Each number is 500 + 25 x the weight over its row's rms, rounded and kept within 0 to 999. Layers, rows and columns count from 0. Numbers have three digits each. The size before them is the row's rms in percent of the matrix's.

# layer 4 MLP up, 2048x512, rms 0.0333, rows 28-134, columns 256-319
093:541463513507491517489508496463508523498533506490497489466529486504457536516544453477524459516492516507462512506480532492510528486528490432481497513508494498533500483462508508497462439490521517
110:511473503471491475523500440511487509495520514502497459499486469553500490507500483497533527528526534485455486519536530465528497514494481428547513481501500478484511471495486470456509486512485493
094:518477529504524454464514517490503516458481467461526492486470465505525517503478472478513535477478500476506493502501492455465533501570454533453485516508474496525527478498579476481503500452489490
101:529489487515493522480533504533539514511518510523475511456460467464472497494490509526482484507537457440496545481466419474525510451483487428490477494496466491494492497533488480541493556508509494
105:507561515494497518531476465513526486545487487543517508542507535532473474493484486477475526455480488506524551499507477502528501443474472456449517485481480519470526513530499489469495518589533468
101:492470497503505498531550492539502501489521460499430484528519481486500506514498455480478527482506515483513496448522517453499492477507475434474506542449488472481458535476463523520474506512472486
117:500548505466512529513505478504490477506477495486530505502525472525481489493503495528526475471523486521493479504494487514512505504533505512489494536483500477533516540516471443457512501509452459
113:512510473502483499534491488469460510472525512519501526520507489494524507480534525489497523517479485537478463520480581467490529465503550510558463492507507474482516491512480511487513473511476510
095:509454581515514513495489491502472465452448478476464529528487526500493449516528487484464504492481504498516478508529506567476502464516492552525509489472454497485464505474501499486483484526491504
093:526482497482505510523463469533533513500466476459469502514474498515500487488506517507518509522467538466557497519487491492452479492500477511532476518536489449540492520498470515554516498475486522
096:468509512433501471491490525522542505500522482523495472512488527543474507558531483524555450495506458506447538493427452519503490523534527519524519525486507510520496519466522512554530527494518505
126:500512502497521495468528505508495470521535492433478502455561479481482517484502484506506475501537521490505470491559467480467505471495468464498513470504515489468503470508514482528498506530477483
100:528560466550478517485499470466509505458492437520486500493497493558496541506512525483508487462500488470486528484558471527488511501538520521508495491513529526526503507463496443495513493514483523
103:467490494496504509489512521488483472506479517526526476486519542458537505559541500510511484491492492483495514484470509478512564498525497461440518475485516537486496479480496479493494501526521547
093:534482515484477509518545495514479541479485479505534475514462483482461505492491515502502468523491504501504479513542458472466510458478502453525474489563532491497527483476512485488516496518516515
092:491549533548493510517511487531521478520487516519473466503478494524513501490509515539516508496525512503508539533495499515498506540513506475507528493534532493464497506519509494482528530448473507
103:510500488479481466520513489481486479485496460457486525508445527462515516500502522492541492511482517445520518516485497494464536485516507431549515462487467502488541451495552529557542480533455485
100:537531508525531557467499507510534444504517497522526504470491512541448474501523519473505473505499474489520489490487537519492483509541469561465531489493510540473506477514478501490518491492486512
101:439494498494482531503498514496513526471530491482505501495473495482475491478500456500490514484516494478517454516520458440513502423504500509497472468509490483514485508533466481454446517465516523
111:498518492464478500497498546487548494471470495478512458423531485525517514534481464513486521507549473503550499509494524487491530512462529490474486521510517541458458481510502468513469498495504499
106:504516487481496485497513520475480492505501498506520548518475497472521462438490482511507498500500494498462456536491516468504549484508491476523479470527479486516481485492496491514520438471499549
099:526509521513444499514571510453466523514521502520512472507505538510486487499491534504478512438510489508494492525465489526454511486510491509480537526515490516465478504514485435529530507536498443
096:535501523484472563503505495495536515509492526519515464504494478485493533476507528507514452562507502546529471496485456508497516488476429502525570502526494506483474496506498506513532489479533508
103:519517481489525514512541528491484516481493470536468495467488466485510445486515459526484496512480511494475514460487502477503497522457490441521480525501491500477566494479489552467527511496562486
085:525495469506504446536552485486520468491475488516496498541423452543505459478507421496524436503516493528475459543490538542483534507518501545545559508538504485523506480504492508530518466470533501
088:507500496492518560462474490496532495502497502466525546509501474483512525480490463498414533476487529445477497481491484478514494521464470510540522537471470461463492552538489503513556502485507462
104:493581497490419536544454481558499510526505544475490521477523526457500513518502513504524466481508528522531518474497508512471501482514512506475468497507476494526488474514513486498512516489476502
093:500492527473504516542504491495527493537460535431440504509446493529546495508528510468517508478519495473502487528533487506504508503531543490568566484537479484468444471497473531492501506473514468
088:506532494476526508473516517493430507495534510538477537490532512509521479530522525498518544484526491513459500478480491493494484501543520479527504481499453504488555475500552516481487524488508482
088:482483466501461480508487485425513486535513507556487503457569517496489516504498461503530482506409490495506464466531528462465517500499469547492430534462489484529513477484540504520505497472468516
104:501512508514513470488478503497496491528456448502502525525522504504542508478522553498503502521526490464536497502481530480488521504497507518518507458566458483518520509467501518491509510483516482
098:535547485552490507503526510441520506465513480469481518473504524481495545501496511490523473507477515488519529521496472550479526509503556514494465522494477544476471485495492450464511495518520463
111:505525497523491515502538515493552444528512489530534478511515478521459440530473469504494521530499443528517472531498490509494478499463492496516489490544468554481498503489469499535509517499490490
100:509492481452523520515505499502524507514494452465492506524478469524489472462475474475505502510544535503481522506547527501493515508528516486523552457518561482494519453488487493521504499468496502
092:486455480458485486472515483539496513432528501451516489511511461512499488499484523470515504532478473530488483508493517553496452467525522480538474545488504494449464487486489506487486473513531500
113:509512520526547472498554492517500501519481532506462491514475524546502496514462514531478491493497488467549522487559495499464498495515518510434473573462480479506524504522487559496550488497489489
095:488498474466469498477515513526531535507536485530468518483523508496498492480489493492497475469481503479549468544470492495509467490531475491493451523497544527502492501469513562517504515508505494
102:445508504497500501504506501527461516530514474502494495543469440493504543492556474431500561503470495464461523518558482521465495520484470486486474488532457520462496518486495515467502526514500513
098:522490471441494541483478524508501490503473485521517500472464523479503501508513506524483493530476528484520445535486531529491530514545528531522489474488529517471464466481533569522477495481495521
077:478519459480508488470518474507512512497458508476487459484509500535492515500502543504477534482499518496510529492503480497482499548501529513464526479442528560484505535467470530485467521469484474
094:558494511538503463504509491502480505466498476515510509502472459484508514516475481499520503519490512510474464485454502493500509460521510455488511480485511535483490477504523508488499508466484501
108:490513520513563504500531561489499441533507500489503496501520509502468454554504498504512564501526492496461513517532475545523454455519496486490478463502477494463452509467511489479495501519478522
102:484482498499508494434511533482468464474488526512480491501522503533560442494493498520531478469532536501515514517485542499465509530518502500529533500508462563473478502459487546473523487533513504
102:495475513530504511477470453483504484491510496460448477479471488496499492481483496492511474527514487517512545531513476505497504468507483459481500525528513471466484482442489507495503475496468491
096:538541504500478465511484507501489500482523532541473501503477505515509493530472519481478520526453489521493522496527522495506471530508501472496458457512527477515470529456466533498447467501478501
083:495468474475489496478484544453493516487491521518507496518492490507480494505535509493537478488515477455533504553517487527454469516484526499539477500511496488490493493485522473535511516508486540
119:462571474515485470536498482534461501489516538462463521515490484462481493462504454539505479512516492498496506498542496487530492520493477534469527496474499533514493478534555498536531502523509518
095:474473503458504490475462460533535500529467517493476500520485461504509489525443520506522468493522497491490470550497479498486543507493510544500476498491471538426501476509518455501531526498497465
095:501509512489483509530503517533481519481482519484466477497483511458499462492545500513527492479495516498539495467515502529525506464502457478523528480537553510510523532501457474494529499490508543
109:475502546478509494478494486537546515466479485514522527516506475514489507510541531468476473526508521501468502510500461487531450472522502526533501479490520521502476538541557499507446502460515496
102:492503489519474477449521521450492521506438506514506511529525471521475542506526531520471472521493500450491497513488547530491447560543479475507525525450475464498523505447466513542494535504508510
104:523514480478508485474495513542475512491490476528484475501488473492464521506483504518523541476461502487481532507495478565500535465475494496490480485501514502467476473513500512517567552474484452
099:536487534512518532518503500519498488483484461489524524524444471483539502489498471475481526506463558491493526528496533472492474444471481483471507547515506494488522491477469505540467509568425481
108:557514442505481494453510485478500448499512507499477469484484485489515503533474489483527485518505496517505473477444489521475512503449511456505503498552508503472473493482500493514484496511499485
091:519491485512533515498474492512509511526505451494537514535479523502496504479495483518549491493489532488544515493517480508475506525486495510444535497497477480498503490493519512485485488479474451
112:483506516439490522483518528492483513484474500481500528501490484527481498516498492505546493506496531458524530504473492509455468477544495504479509486482500492492511492481498502443484497498503436
099:525503506511548501479513495492483507525487514527508495476500509483510526475480492499508487499535472522447525501531496497464432489500484507473466446507508497502472476538500508535535512520502528
108:504512509501511518464472510464496468491489526466547513505464466508524507475488492523503515497476501477494518519459445571493513492538492484509534471499488515514494499478476467515459466516494506
089:500501498535527480512479528516473524498500507541506549473520465517490472504510510496509510451543518480501555528503510460503485479531479508454506517564521506531491489448533529454487522531494556
107:514453510526463517495490502448533484478534518469496478458479490477477487504510487501508469514558503531523540497515517476521503476437481490493576510477500487487499492497481490510504508474486487
089:532486581544469491494506529506501481439497490528489560525459462481520498535490508512465501497500508478513516496475541514516497484527523506485472461495498507498556524496519494521466474508566472
099:468472526488491507498507546532478520484512549501474505489439491466491517519434462516460509528494450501493477463475490466541514478513464515562559538507488509549548479481467507538492514492499531
096:441488524447488497503483544535481494479508485497532504532501505517477472497499477525480500547539481527489503560513503538485510450485503477516513527496515527505482510454503510530514534475467528
090:484476507517467531527513493494542481493523450512503519503514481565480506492495550475525503495483507486504469513535567491516504490491508481483466490462551553477515499454495490546538468497491521
103:549495475500483502495528482494469501525455489496514492501472498514511474502510480532484511476474512498491504514471542502478488473532503466426498522517529514501510502509483518524483500545517447
114:496474522477515494490488562486476481484502491527493500529538537495465507519511493533501516481516511539525536459504501552517490473464524478532477489458472481548477505460508499531502499507480471
106:458540507503474465486485498486532513508508451504499467500501485480521493510494494528517489496489490476501492526505471483533510496530513486468534506517485527482536489493488505556496470487490455
084:522521502505506528516476481528492484500447515485501549499510513491480489483507515496462489478475493519518537505503553517514482511460509474500503534495514515496478519461501527467513536488530457
103:516515507483522513523447482496558480489485504501514488491509511537506496568478496543472511490495487498523515513497524528544433476502523543493485523509474513547477494522489530495496560478498564
108:479468557508530520510491515496494498494481495465517445481502521469484497476517518529495478488516496517499509480451510479452488517523536500484535529519509521562489521506515530493442490491480485
104:487535480494490514474544489465502483516482525530492512472478486447516460499516491477481492508542477513469500531524477526551522524476538501491484527490426503484456521535522476549508526501477543
114:501476513504509493516494520485484501500482473471458448500516510442486549468502437505511471518491519512517511504471516476484506510523512512505522498488458481475467524476480515495461498488500504
093:533487538438508445480525507526465481499468481498479492466484490523482461469499503497543495540506514535516521497493527519477520476517494517480491458474527590495505453482480450483481559499530478
099:501506510506477498491487560463476530496446513501496517484517470528477519527481500472516474482511530516478493504515537470485536521520502511510489507509492500480557490510520498528485510493506474
104:520497552476446461481480503497490520456457491497512476502504480476529506514521494490508497461538526514517500516486506508547481464495554499529493482511477510495481499491541525478546487537514459
112:564509428472464459493473505449488512493507515557494514489540497506543559501476462480517523500523513487522509459515472492462507519444529479442462489486494526508495477549481479524531511541469493
103:497473506473478532497457521491516514480473472448503516520534506533486482502444462496518503514541500514498521515463494500513501514519527464467509466529474528496498492522467504492523531500468542
105:546476515503543512496497504469517468519479479458486549458476485483508490463521552510496513484453544484501547456485475521529527479541451483440498465470496505514509527532462492476504475505499500
085:479463465504543496489490487493479526491541482512526511508497492520476523521521493505533493511476478489480493493476508523502442507480456490438468495544500508506494480506513558579507498489524509
103:517464500454490530486504498491460511512497469531496482536476496490506525483479517497550478536497519518494496560511483496530484488482509506495505477504491500524486493534473530509447473515547503
111:461542471467440439526544518517482456519502481482496477487489510487466502460511489515502522530557485535482492485487477536494488496512468480473463471492461532459537472507507559492506485482549514
102:541483511542446531513526453496472539522528506517484493502512500507519494496516490509454536483500499502471450501514567531520507498523555504504503496527549482517501519489525502443513515470475509
101:485489506505478497491518430484494491537463450509515509546479466499525447459537495464498548481502543524481504502520477478503511525504479515509479451487499523500486496529471456525514504505510554
095:507518479494529503532519493503476511539459491537528535491503491495465543500495486511541511534518462529490497481442515502502464486479519479487528541511538493492482550474495459450535490531467506
108:536519493466500504517484475439503519489537501504508475518503478527531523507525503501537534496496488511509437549493488466518503534496483500461506561533496502497504488510501458525555525535531511
099:488509508503517480512507499521494516532476521503485545486500533487473492482521508498494455461490517500501495530515503478520470494469482511442494451473492480494458533515467485482509564513511476
090:483493547497497516505466505439516494439515507527486494449535511534472473485464485550502496491479536509478524484496514497485498488501511464499464524523513492495479527476490499505513476419494502
099:481491463529502486509498460488515512489492521555493562478531505493519501467481486539465472521511561544524510501485504473498510472504489515478476497527501519490467542493484480457479502442479487
104:510515535507476474483535517475520536470524509444506504499467527503539507486460515525487496507551543483511521500531469484447519471511503482515483497504492488490498488522539546535523470534488526
095:445502538506479469472485511488496505514483486500495497542504507500550482451495496476511493507494498473487507497479533527501529553457539470520483475507431507496477507488480517472479495518512485
100:463555532500509506478489513520476471476499509461475525541511492465505499500477555488490488495535481483501507488504470497469476521521497523547507544455475535490556509474484476501497541504480477
100:507519483534487527550487485488519524547509523486524504505524505514547502498508554502558433499509497495499496455493462498444483467514452451492518489527499481494506508493534467491509496526448524
119:484521529533535498450464483501515484518512530512557481532488516456492466508490537519524500502459535525529528463523517545507512547537467515550444503509496498489476453506531477501512528528537493
109:476506447471485466469516492545495533506507463487486476491505498527480546492476466454470513464506537515527496458511484487459494474445511500476503480472492525521463513525500494450498527535473482
100:523479479477488477502513502499479527475473515510486473501483498492554477481515446456522495493516500472519506495494514496458497441488536536508513534472456550517522518473458486502574475541499470
082:510543484507475513486491515524487459453521496480594505486529505531524502514471516514525504489484470536502476491512496488534508537479452506555462525537494530510502505463506510504484493473502552
095:475543471446522519492465525471518508511540489460469530488507437466505516498500476514511498533507517475474550527475474480488523534526506496508538512492479491536483538547508487530463514507508475
098:530468478538462558495488529462452460441485498511491498507519508519506562451497514453509530503511562529480542521520518529485488515479552518496474519507530527460559502500517506493489525538438466
103:494525530520472488517504494439498534485484507486482473492580492492519508509516516545531490501508509499477477506513559527490515547510467470474495511518566498463551483533505463509514469529525518
099:493522490473473530482524522469521488477501499505489435494496516493509587492511517518486530489503484507503498514520497534457503503527474495487496489520506519501470468516489508501524527488501505
102:470505524525481491489482520465470507542458486511453532533512452498520522506559501519545491526487473486492532471480514539432483485455515484500492467482488466533509479545491521473453520482493461
082:504475478517534458505501508485468520511483497500457491455529503500498506523508488552509490515490494423478483477555512510517492522502484488490501501502511561446502525546506463492545497462508513
098:513507486539476526495491531500523501489501505463512491469473543487500516493486493506496517486535507442503523464504495523491472537522536514494529474510515501515447478472526483525512480501514521
087:499514534460480494533462483450526501509451523557495513479523521535533474462491468488493523501505531493522476500520526501510497498562499497509452519465507514529524479515510545495515520489477524
101:492470488459485423510505498520475521493463537462484508530482492535526511533476464504509512530484518501517483508496578471498509452493500507515495528474518516472451456482464523524477476431518526
106:478510497527473511488522481498501532521502476487470505481482523421506513482512488509468501478508480516518476517473494534461508512491509513531465473495471502465475535494500509494520475489526557
109:509501485514484510493529462453500532555500519490514465480502494495519508534506510454484499540510543468536451516507475465537518470516516503520531512517494474489487515465508497507527467501509548
# layer 4 MLP down (transposed), 2048x512, rms 0.0333, rows 28-134, columns 256-319
096:557491503484477538521479489513475558533473503482460441539502517497485536442499511476468574548528482505464502512521526510565477523492494544479513495499514502492447500480458501471511478491528506
091:474494469543477489486513519491495458497510510482536504497480530504522522476510464528548548482459508496500510510471487519457495452477446486465513533476476505520471491473491509506443499495492525
089:513511482501480460490478544487502468508492488535514540493445522502530497514505512490543528499533544512492494522504508475470531509493587484488537456499482472478508471521497515467495501521509509
102:506542511483503523505478462482512484538472525532476513494506517520524521488546457528506486501493501512493433520469465534515529528514522518517498492482480475574507476510486501520507487481498504
119:502535538503527490493505455508478469485494507507514469497520484454498521491503486481470494525492486505508517493489529496479517527487498552545503492495507482528508516505484527512461446477499493
095:520527490489482502490499497481500511497457532515518536487510533444496517516483511513495463487470490505509495513513536503494463517526533544525509509493524472479492476495535491509537487496533533
116:473512503480453502541498551490517535451508543443459501484481468489552503503516519457453469459485505505534467497499476553511482520492502516507495556498517497442517510470521519475496523510490524
108:507528489527533564459485494493552516507491474446438527500460526491463473454487461437504492498506479465478479543503551493516560530500514495472514533535486455475504508468478469475534514493466545
095:501523444528473488442503504536524555482520505523472469479497482505511503504525496469533507515496499513528484535496522556476539505528471469467482504470526509492504497470475424497506482542506517
101:441541496549499508473516529490512512477536531479512517539494509486482519496514517511478471471524507455488509500507501495543521443510543528516447525483530501504472435557489545505499490472493498
097:498490523479457540501432484485535486539497499519479497493507537518474516510492485473512490467504480532516509489497515467516490501522487547471514495530493534524491523475450452518427475506490479
130:498542506514515517476524521490448524472495520485459527485479512528479522545509535561539534555471522511527512536493526488535511451503485531533514493499506540496498488484556521509476554465508561
095:499495497495504483457497481488520479496496521547525531515501514494489485492508513532506483496499518530486495494498509499505493478523517487528501498471551499517481550540510506528516486502552493
104:481498534500523496537534516515514531486479455497514487498503458485495476518523468493513500506482488471450513498509522526467518474490455446503490516536546501515488498506496527578480505484498513
093:523536552501526538553514508490486540507497528498543508499471498524505483485530500468492523530540479501433515503462465513470532466532499506530491504499512513523481509461507469533470497524515485
087:516475478483492491513509480509481480480480528499517528512504552432496497473492455473465506527546489483476543529521506525474479450471488521522515494483494473486514499524518476513494549497516508
107:498490522510536461495512515502539544494565482520487508499490522559467478508490503506491517498475500514432479546478486528514461479520493502483467518495507491492519517487550464518476492457533511
101:532536518519576483484475464524485503513463457487511511546454472477533492508491514478522515514499508525511509523516500507508478518461510537524513510499522484488479512505487482499533494505527505
097:514541513479490536483539503477483473540492472503490520521524492493479527509465457481514448486463474534487499523465499533482467512504523500514535488532461555502501527471505536551519486529535493
119:502480461488512470487465503482498520536499496509488492531525489483496497522460511500488496497528498502477525508488499472521518502495519516506496514522508504453468472491486483495495520512545522
107:466539486507492459503493481482500527496455461469495491516482573500514495485503499555552531476468534527471471499504525506491548492482499486501460513513511530476453503508509509490455498529475528
104:495491485507552507496455531499483518477449513530497519526479477547543510509496490487515516498496485495494511484463488544530477527514490524476491490541534435471500536472494503464524491497517532
094:520481466531491437482461455476538531518463481501518520495448491510522527484537515472516511526493494519512501530481484467475507490502523506509512481492500491522517432484488529513490525531481503
113:532439533523482468509490541537494505497539517450546518507455503511508535493515485487478498527556502520511502510520523522479540506474512519501483498489478504525510509498536475489532477520480433
079:503481497455441483515517462457522495524521527481546521510515536515521534522471491501512530553479513476520534461553464477488530505454550501496549496482497479480483506535517466471449499491492506
086:480498531460495450516529563464505523544493467471468486520502551541474510479466507480510492558482489538544521548502483533541471521486505472522501527500498512500504445505475528514493490474506549
110:517502483520511528531532501483472477522467447496541491516466534517499505467489448475513490488537460545527509518475513470502459507530529527544563490506527458459470509504484469537476500504511498
089:517499444543515477511521538523513493491522474471499502521522496513535483530534514548512509469498507536477436494542491506539504486457475478446487506494546505473528513518496472497526506485486468
087:477501518491431527481503557543519513518511543493530465494494499535521538506491511480477456500517527499474513454492481494509528529448499480506455464491532501460502546508472460512494484490507448
084:492448476501482497457506526486507530491498490472500469476471515537475486481463508474506507492513460498467499537458516510513481497494494515473492495518540478524515524485489477521478475484524440
111:503468494488535475515515529486545514521463497510501497546516496501514496499536519518497478528482494452465512472527470461517509520517509509479496548506538483474508489466521500455458496459483491
106:459504458522500489541509468530462499509492520502505540497479538468510509515496494517527514510516491514473486491475510488517476518534486514458494514445530519466497548474521536542448495507496506
102:497479495500514516534467486536480548490461522504464466502461493467527466484524501494501499508491527456514528485457468528501516477539457509481486517495500483501525540542491488486477486498495484
101:521515523491499514468525521507523468494472499489536501451509533528533506470485470510539502465488537552497506499550506483558528528532509511468495546484469474492487481477451526526519503502542526
095:534520504484497458532489480508474453532472473476520509512481494490510537498485458454493517487509505492493516477498519482481499517524455502491484483536503518489520509534510505498489489494456475
109:539524479494464523500480496482459449512477522547536531500506496478542498447550490506497498516469516536492556485462499475505492514508503491582514502510506502511503556491533502483485495535511558
098:483484495493486532525497493522504494480449535442533487506493488481477514471486469488452534525523480503529489549554496514485479538470483468484495525508486454501520499442488516480517460492488521
094:550465565519516487565505484486492536505470553541521516493506493493473496530459486568477464518448480505529490486489469476500495496512555515450513492508484499510508501533500524551530476480524499
098:505511519490503455497544516509501477469493506519477505463496471518486523499529488549532482460462501470481500499521508484503465503446467508509504540522502452535514514475473471482484482464467473
060:496516503500469495531520495523523478520506495531466500450477511498447484515471511494520509514527530488479519508503526498493478500485461467463497534511463488514494523531534502454527527523480485
095:457524467546512490494494493490517526545522524490508551473479489487507507491528498516506580492502529543526512514495534545515455456484479490552488481511478475509505500507458476525489506564529548
114:548504514499515500520505461537490558473488493457518508503530499537464486489517495521489551505496520533472494504520485491540511492507488473504502520479476476463487529539479519520500469509491547
109:513529480514461467502525487506495484511432487493493523495517487532493529504511513486504509507469490489486474478507511488469509514496525516512531494544475479537549506510481501498512410524531486
094:476544497483488488495484479489505540504558456545515534471472509494518502507494513496481495527514508509545517451479531487495511486541546535543506477477455520505518469504491491515533490495544435
103:544484510500486469506545522510495460507497487475491476499500496532503519533495463537496490492525489507515518520496521530476492481524489543495469509506534534486542464461525496508547513460487506
072:519529497517514485539461500496506459496500463492506484515460510463453437501490523507452515500498517528502508503506505524493529505454477503451485530461492482525508488522524516525487494511513469
108:518497495456526490486501478536453519518503496495517476510531486508532506498510516515491514490530496473514483509522523479487471526513479487456482506542510511476444482494503511487531513477528515
095:470508526510496489498504474490512496508494483542486550471541482540478529489453470523474462519481533530498498492506516516496499505490489480482503512509525460440500511501509485495473507475467529
105:458434503503504486531558487465527480472504514482520500486513497514498495512493485497561510486434517493491497521533495527505511542497491465457468484479486495477502486480493514518472453531527465
103:528512490498507505510478483520477527512477456450480516515462495526489464500505493509466491519524510505532466489473500521534508452526515499450492518449470467496480487520487486469527507529498496
101:455503521471521491499464493483489500505538549503470550525501507473497466507472490511496500459517510516488524454512472491468533464402486526489530490502494512473512549523543509516503485496506513
108:467466507564480492500457503487502471502514507512520500463514519524493485519491509493501454503484460512483504492527524480501497489531490505512509549547510475547492539532494501515458446486497456
101:481505499493477486513519476515513515534515541524466463487512510494516497477512524524485479480495428491507521485540530480462476505513461493498486483483476502489465520543433477490467479425509500
103:476499510482471495533508511513517510456518515520500527513495493502566497497514519494515489526491487526516511548545533518531515480527556515487538482506490471492484463541481494530488524516475507
090:500497476446508481490506500511488478505522503501484506490524501511487498491523484486474488523511490470554531476472546512510542479517553512532484463505470480504480478514515496506496513437507471
116:516514473493485466486475489483495503469497515516492500440534470491499490530522491508501561449503494498529509485499523514547493479536485500513499484518488518535510469525478475481472519504476552
102:497455519503460468523489504527560489531523484521517504478466511510506507509516503510480486524537464469429518502497475491490533528513526531519498525486508489497515509486485505512489487527485491
111:509515459513482515526509503499514503471513476519495506479494505476481521520492529506543499452512493541478479498498505513490511498485509506479497538468491506458478519493498525479498502495498510
091:498513453529487531456508473494513491506537507515492501491474472486533464495502476460480522469512518489529502471553494537462483539504441444558499508486472514501530527474544488513522519526521511
100:535484492494554533484519489519430501487455464487486532537486496521517476480493459507491536482470505422439508507538492504482452519549487511459496530476507467543478512497525511493513539532482489
093:487499494520512484467515499480505500494462487508515505461532499475498529473431492457511466547541501526506530511484529517561513521502502478482502547482553523517491511479545499484485552517488492
097:483510432519546436512515538518526507474500496494501503569489549520495521534517489494494502527492539493455524485478472512514534523503485500494509490453533523507484501495474503479499518519482469
100:519514503489478476472553500487488471485514491479446489489497527518522458534508545540530416488486484537473483468474531484482503503554491501457504506491518492476505468462515493470447468474523509
086:522503482481490440520500558509468480499497539529520472516461530532524486545482504501551563479516497530502500515482534509518517519467514477458479553478521478471477430502484428495545493482468486
111:492492514475495520484468518512495521498511486495515443435511547520488456456524520468465466484507501476520449499535442486450546501465485507491496474466471484464524471533462509512495517537499512
107:501513512454494491501536468505513506463499507564466545530475495500519496515462484520504455484506457522519464525500555514479500549470474509477513518500509550496437466481488475479447527473477490
101:480508541476495470514535504454505482511499496512506507516488484512506478513495490484502489520495534530515519518526471531463509486524513522475510520516485475485491468493492472515499449517524495
081:511494473483506518498510528510478511502508482475488469473490476492519513492505512466509496504487488453494493514525467483523484485529507464539535490497498477448483512525494497473478496485513474
101:464485505487495510522518479496479498513507509496512487470496452495459491509478485449479534506497512450499480478518525471521510476522509464492511506478536505480451458466532491502468451491502499
102:521462460544529502463494473453489570512501486477535516520559546486506493528482453535512501509516526521484500474460497497517506480494481545489501496469497476504460490514467499537480478525453500
099:536454524497526474454512467522487508518474473512475537525514496519496502500532533514532549473524541454492509514452473460504510479521472491477472483525511523531486499480504512483534463467524509
118:558456507519500454494452549515480480555459524475488477500501498490507535514492464523490496536511497505520500485487511485527498511471486520512497477500517484481496477476493520472452497538482515
095:518511487477493515506501508499470451438514550478510527497537511544502545504525474495503472502490470518522478477508532422451503536520451473508553533531479464498501507472511568531455541507467529
094:482523486485461482480544517478450488534488481536495498505536504478498479532477538484484452518528467471468518535498485503513480524513476516467508488517495488501500486529509478498471517485465510
119:518523519499492485482502482480491482535497476506478529517500494467497521505508533479459506526520494485466462514528506403499522496484470486537478523495562496518461494504494440533479474493475510
118:456473504507495464523536524483502544511534504495448515503493524505448475505473544506476502508479498490513503453486493493538510485486487498535503525509515489484495488506495529522474513532504521
090:492499478489531466513461472520480500500466520553488523524500480496468502517513506508496510493472457500495514485502472478512520480517448525483506510499539512499500528482562502505482519495573514
110:497482478448466515490514471487495530477497521485515470529500493445492506504528527541516534477466475483472500497492522526530503500488434498545511518502493471479517523497493491531471437507488490
084:502495516514495486479496491523522497500512477445492495553462531480522513466466523499469441502511485485531506507520532497513508462512559485459553483479507493502511512546487481465476463544476478
097:501554524505515489491528486492553519464491508512508496513514489491500476515540509506495493504479501509521477484541477505498460539467480539502500478481502508504523494520522535495500459510458545
117:482447446561542515519465527496541520493529495493514463517488471490466509515453517485497524445471438484533547552513477531510493520483509496488510485564508482485498476545484536484486471512482495
112:499490503466495524522502466507464505503510536530482534455538441529441517511499464464457500510458537489502465485500509481511503468461508500548473448497517481465457468515489509509464450495482508
095:472467491465504494575503484538468492499494505468500514532463515517529446481505509550502477470508525509525476484490527525466499489534496498470459540488531525542501471478498473500534490504507491
085:504501514561493516518517544516517508505517499494531491468502474501512460542448506504498493468490508487546476514488541501462503498515486513476436467500447550485487519515511470520504507480527536
109:518486518514477466505489493515517491499505531509487516511536488517490489482496520499441525444536494477478502524525541517468509529482529488528503445532541518489514518525521542474456508502515523
088:510515499468501511478488447556488535475467472506514489517523510515475498511491481495511516531494497485517498501448498513511511494546493470516458521499485522482510476484508483514458469497570531
097:484509517520521521486508547504489488496459543493489484438501556490483544481484495525510499486534474473535512473426510501522526502494485487494504512518512535475486479503482454484482463512544526
107:510495494531508473518518556483515538469478494522547436494525483475488493509540509443520489486506512483501511516528494494498475538514432522532536489533519491493517455484564483490495456482479492
113:492490504522496498518471492530479478488504527488557508548532477495494506454482483492477482489530530491467498495527486573458419459526529487504457474485487487487475565505503510489508510531496498
097:466524528528504451500484551502519531461512525491467481530528487489484474531492498459492519525518467503488498494542507460496510471475485495518544521453530462471512535515502554540497509478485478
103:444512524521496538537472483447472430533515475456519501475540488483497534504449511523510514486510522506470501489491492482495518529500512514504493490507507466456514487471466467514493496531470511
102:458468525499512442461489531485485487512482468548516513498498512505449499522481545482472523484532488511492507492507538508552494535456518509480492482493466499488476538546489476487493516543473485
115:485515490441503526495468540477532520514493564486493542558531472509481521532497527525517545505487500489476470482489467546463489498493471507496497526517562507486508495453460492509526512497527470
119:521528476479544548496525485504492508523480501479508500542530506475471563496491524494520490511469504465503444502508485510504508530493550456508480520493521500516504432508483511516514471515501488
102:496472482510524493468480509501511515500512485519490480513486515486514506491499471466467508494502516472517538487497532489510561484488484507508527503488506495502487547557499530486506503461535481
061:481501548491514486488482519503532524525519475530503458533503508483493496514526511525462502537505571502474504508508473499483506494463499479522519499506473503500523467543488518454504521535490459
102:504512428490503492478470504516509492483453438504461527511461515487513490513491518494492504485475486502495497487515496488525505456498528535514513500542500488524543459491500475485503506546490500
101:522514469477485526561488491496545500485513499484522525484457541501507530506499502519511514476513508489512523527473489503457490502483494497471516465499440523532498501507517504541493499490479456
112:512502440485509533442485553503517458488523506510491522496487485530472492524530514518486508480466516472494486460480501482497535466477507537471487525518524492548461513486477461484502508498451491
104:498487508503469517502500516470544536509501509493530470507513486527502520502486517470493480514516496531437472521539536557507491527474477508528515503495479464504479482485497473516483507471467480
098:456493515482499501509493485557508487500495503502490487492463521523471507499443460480512533485524523496486513525531475514539508487488496518527456537504495508523553512522491460508505520516506477
071:480499510510514514529485523548558479510481474504476509565526502478556516489477510545498518510525516560513524519497548497533476496491441483434504484467538471520506485492556494477515471558476464
091:517484485533480493531527484499503508512509461485511493542522522512506467477518496471537478525513489543479483543476525479559466498498504557521520484466500512477521493517553465513530503528513514
082:484518511505459515481544511459482472564530491488468489523483541489491499519500491479513483561485490485522502531491482516490491468544501555519484485523502547498482470451488473522505520450499529
096:534490481527492504497454492523504474515452485529536546482505478525470507477512546542444451473509461517483523487486465493492476511498520499508471484500511465508541510498518488499494509482516496
098:481516475475475531471465476504480456494465497559508439501519533517537544512480518513512534517507474521522520485482513484469507500482506536446481517524491545506479501463518499519453518464493460
113:475487522496472451496503520511535534556441493483535496490498490472505490530509495534502488553456496518489510500546529502512518532475475522506517501498474505525463486524503491555480496549521497